{
  "head_dim": 32,
  "init_std_up": 0.0418,
  "final_lr_fraction": 0.0,
  "max_seq_len": 1024
}
Each number is 128 + 32 x the weight over its row's rms, rounded and kept within 0 to 255. Layers, rows and columns count from 0. Numbers have three digits each. The size before them is the row's rms in percent of the matrix's.

# layer 4 MLP down (transposed), 1280x160, rms 0.0434, rows 1054-1087, columns 80-119
089:092133086136112178087191132107147127134107130148077102148135064146171175070114155139200219088106119141146173090109141172
097:115101093102151137103197135100170115125069151165166117146088088147163140078147149149187128156163153126120117040124157225
068:088187106146112136078216133121190098116044145121131118150149081170157097123182154137178131157098141145110111064183105182
105:130152075139121168094194151109123118153091138096134127166158143167169139113171151157179142128145099148128138050134132183
017:161124137152176122155068196134044153080127149098117191171140118083101135097159127149168098168124152163071129089175085201
112:087042094128108087149109102163100160112139140141111121119166107149109148076111161121202114061115099150086157158143090149
081:127161107140119136147177117144177136173049109164069111165146015150130161095166117131183123123129140132090123056112132186
122:149168075113112165058214160119181144128106145132119138151116153160159135146159153150159152119124125099113133023109123181
102:103184085120122110107190082111131132120060117135147131110143105158111162115144183134190170125150127150096139030145106181
123:144162083100138130102194142115151132139115128134171133157146158161142125153170127147137132161130103125116115022161111176
090:097137108138137129105173110115162104154106143115157112147110037179181146121143168142187151118108163130127117026138140219
131:158164078120138143111183147125172134154101123109149128156138120138150132140147143142172132122120127128126113027120129191
095:103139082154096140101182143150160127116054115135100100147113081189182135177150123130213119083147181105123147060117161186
099:116148062159102105083214125120186128150075149130129116174130049167099094141132146139180114145128179126135115052126128222
090:113119078090119116047213116121169137125060107143129101155115107173190112113148136152191102129169170130136122039096151173
089:135140083197132129095171131123131151128077163111108116159117094153146147136158165119216120111127145105117127019122141174
065:095118114123137139110172121093194113115074135143109107126172086133113116093182173121163158141134125154059139081185094160
124:119160079102105143073211113124155128153075087141128124160130143180139139174125147137165141111148131123162116000134129175
109:139177084110146143069185098086143157120071132134145120164148119142139131119175140156152178089155143109124127020150135201
083:107159074118101107068255068098201122145062106166112130130193123188144143088110203120122162160150117125139142100124078178
103:132113099107106123053230102116193158120069173122127119116126133186158120129129147152166168147123133152093101058170110177
098:120161073133128120109217133119142113117106142108118132162129088152139148100165179133184160098124164089168141005148187210
080:104063108139126073133115134085117116087121130207114068183084112090124086145118148122150107132174168193084078092145130177
102:106217086120147127037239077100146145116044119135130119161155106141176129134164121144194142109161134105114088054149176193
076:108170105138122143102188080117186134133032135138145117149159078164136112120174160116179144148136135151113105031159077176
017:092157143114129134162141154102140133101107142107070152123141169081129114112075145109146173135151157095175145147113164072
082:088164097136139085104213102117159135144068121139100108142134064126174092120169152139172140105155126115089090107165125182
017:101172126135119086137133092095041167133115119139141142115112163095086152183090118164107103147111146109144155092076196014
100:123151061135133144110212140139146141131065121122112119149137094159140103137165157148191144127150146108131103033139142190
098:136152038130127158069177150125166158127069154134116133168122129160170142129151156146174137141142115130151109009081117208
089:088161063129105138087206111140186132127057121133138120163136099183166111142142150144200129131132111124110090020142094175
126:135101091135133123081179109126128130114074146168155119153130155176127146133150136150170140095142097106167105012153128203
072:091159111140139127125214136131203121120027164131151123167137068134150108098168159150192150110145138124109099089169104182
109:126148054112127153043207130123130139124068140108128121161159129166148120133158144149152126146155120119135127031135169223
# layer 4 MLP up, 1280x160, rms 0.0754, rows 1055-1088, columns 80-119
107:139153112129077086122100138116113159093197124119092118117097168152130171134123125116113116120130162155159149161135089090
129:153123109181079079167117169125106139096199142169122098073105149147132162139140130065078120113165112178147142171097104105
088:144124104122142076163087166119047123080200140130130123121097104112127168112133150096074111111105168150152150164087126120
025:119125109103110139134128092134147133148107163143143172051124107118105132136137127192136137112150131120178132117109165121
152:135116119167099091111100195091135147077161136179098090070107155121161163162152144070075101118157062184132149160119095063
125:158118119145093086168130170093091128092189110153104096088101136160142160152161140078089079129125134168152132157101095106
082:137124064139146120139092133143070141074183123134111139153086088105097171157140148118077130141138143141188159199123138126
108:182136099168106106138115127123117110089175150114118094122103106176127160114152152094122140141139135185154120179093133108
085:129125092117152082135102155155052134097188121122112117158063089122115174155147130132069123115147141105183156214118122119
119:134153090149079093140113158120107142090209096140108113087117150148139138142162149090107107117146132173141154166098098099
091:106120088096145108145093137147068134090200110131094162156076114087154169107099134079105097114142137091182138217116123120
098:144072082143108096151137173148083148061187092153131105130108154120120176121151171066073097103130109146160139190106085084
112:152104121157094080163108180100110150103205112151112098112079140151143142146138147083088098119143140156174163175079095123
132:137116113148110063144094173107091158082174120133105123088096157155133158154134157091091088113125155147172165161112093105
100:124113123151120084172095143135080136091199155122128110100092150131127150140137148099084096121129145117177118156093080104
139:154132112184094080151105179094107139088202134160128108082103149162144164162168158069088113111146109170142147160108081115
081:132137093129146090139095136100126137094198159119086118138074119154150179145081120067113119131138132101162143199101124109
090:129143097139151090161093132173083110061203116113099124114093138151159132160129143129096113130128110127179153201112106143
130:145124113173133091143111158096127125088175125127098123134083131167135164173149136108101123108139136161155140166112096112
126:195122129165104101137128154099126136106176154141140094104103142147128175148140154118077100148151104173149154177099100110
106:142155088138105091160100158111124127075209111114102119097105126119138160166145138114105127144117129145185122180093117096
147:115124112135134074123104218096129149065173128129114125084103177133147161172162166071068099101152127138167154148088093080
094:132137089141112060135111121114096141052174096134129113138100133132145144164131127096083086116122163172166140189106106087
109:162123095185114078144096172110118135082204131152123083090100141152139150150143143080086104112159099175145140180107099125
025:154132083143089094117135156115134125132115138134133188081131116113182110097100111176145133143139111198079086123151101147
098:131111086153102077153133156110080110087214119145108096102099147142145167124161159090099132107142128138137132206099102098
024:160088121122187211107122104166143130106130090100141069115177117125129109147117134043132136096150106097119120137150088230
080:127109086101131075132079134133087124089206120124105125133119101093079157160142149087082123101113147125172128193081096135
094:153125123151168080167074167117085137075226172126094148084092138120130177164110154138103104120146129138155147162107108105
086:176127097160079088135100151089093132082221123145136095112084138148121163162130135083072102133126123131152147187116100142
081:172158076123162096118052153150126130127178135095138110109073094124140126115108166107102096132122099114188161183060162144
116:159137101181062095132114175104114139086189110138118109095089144145155151151131138071087122121144115167161141189095109103
083:132134089135121089146080137130093124113182097098113125136110102152137163146161124092079099108101157123145152185124117141
023:120143075186126083132136085143128137135126149104151146115106128128158127150148121162126150171120140169087132122103134129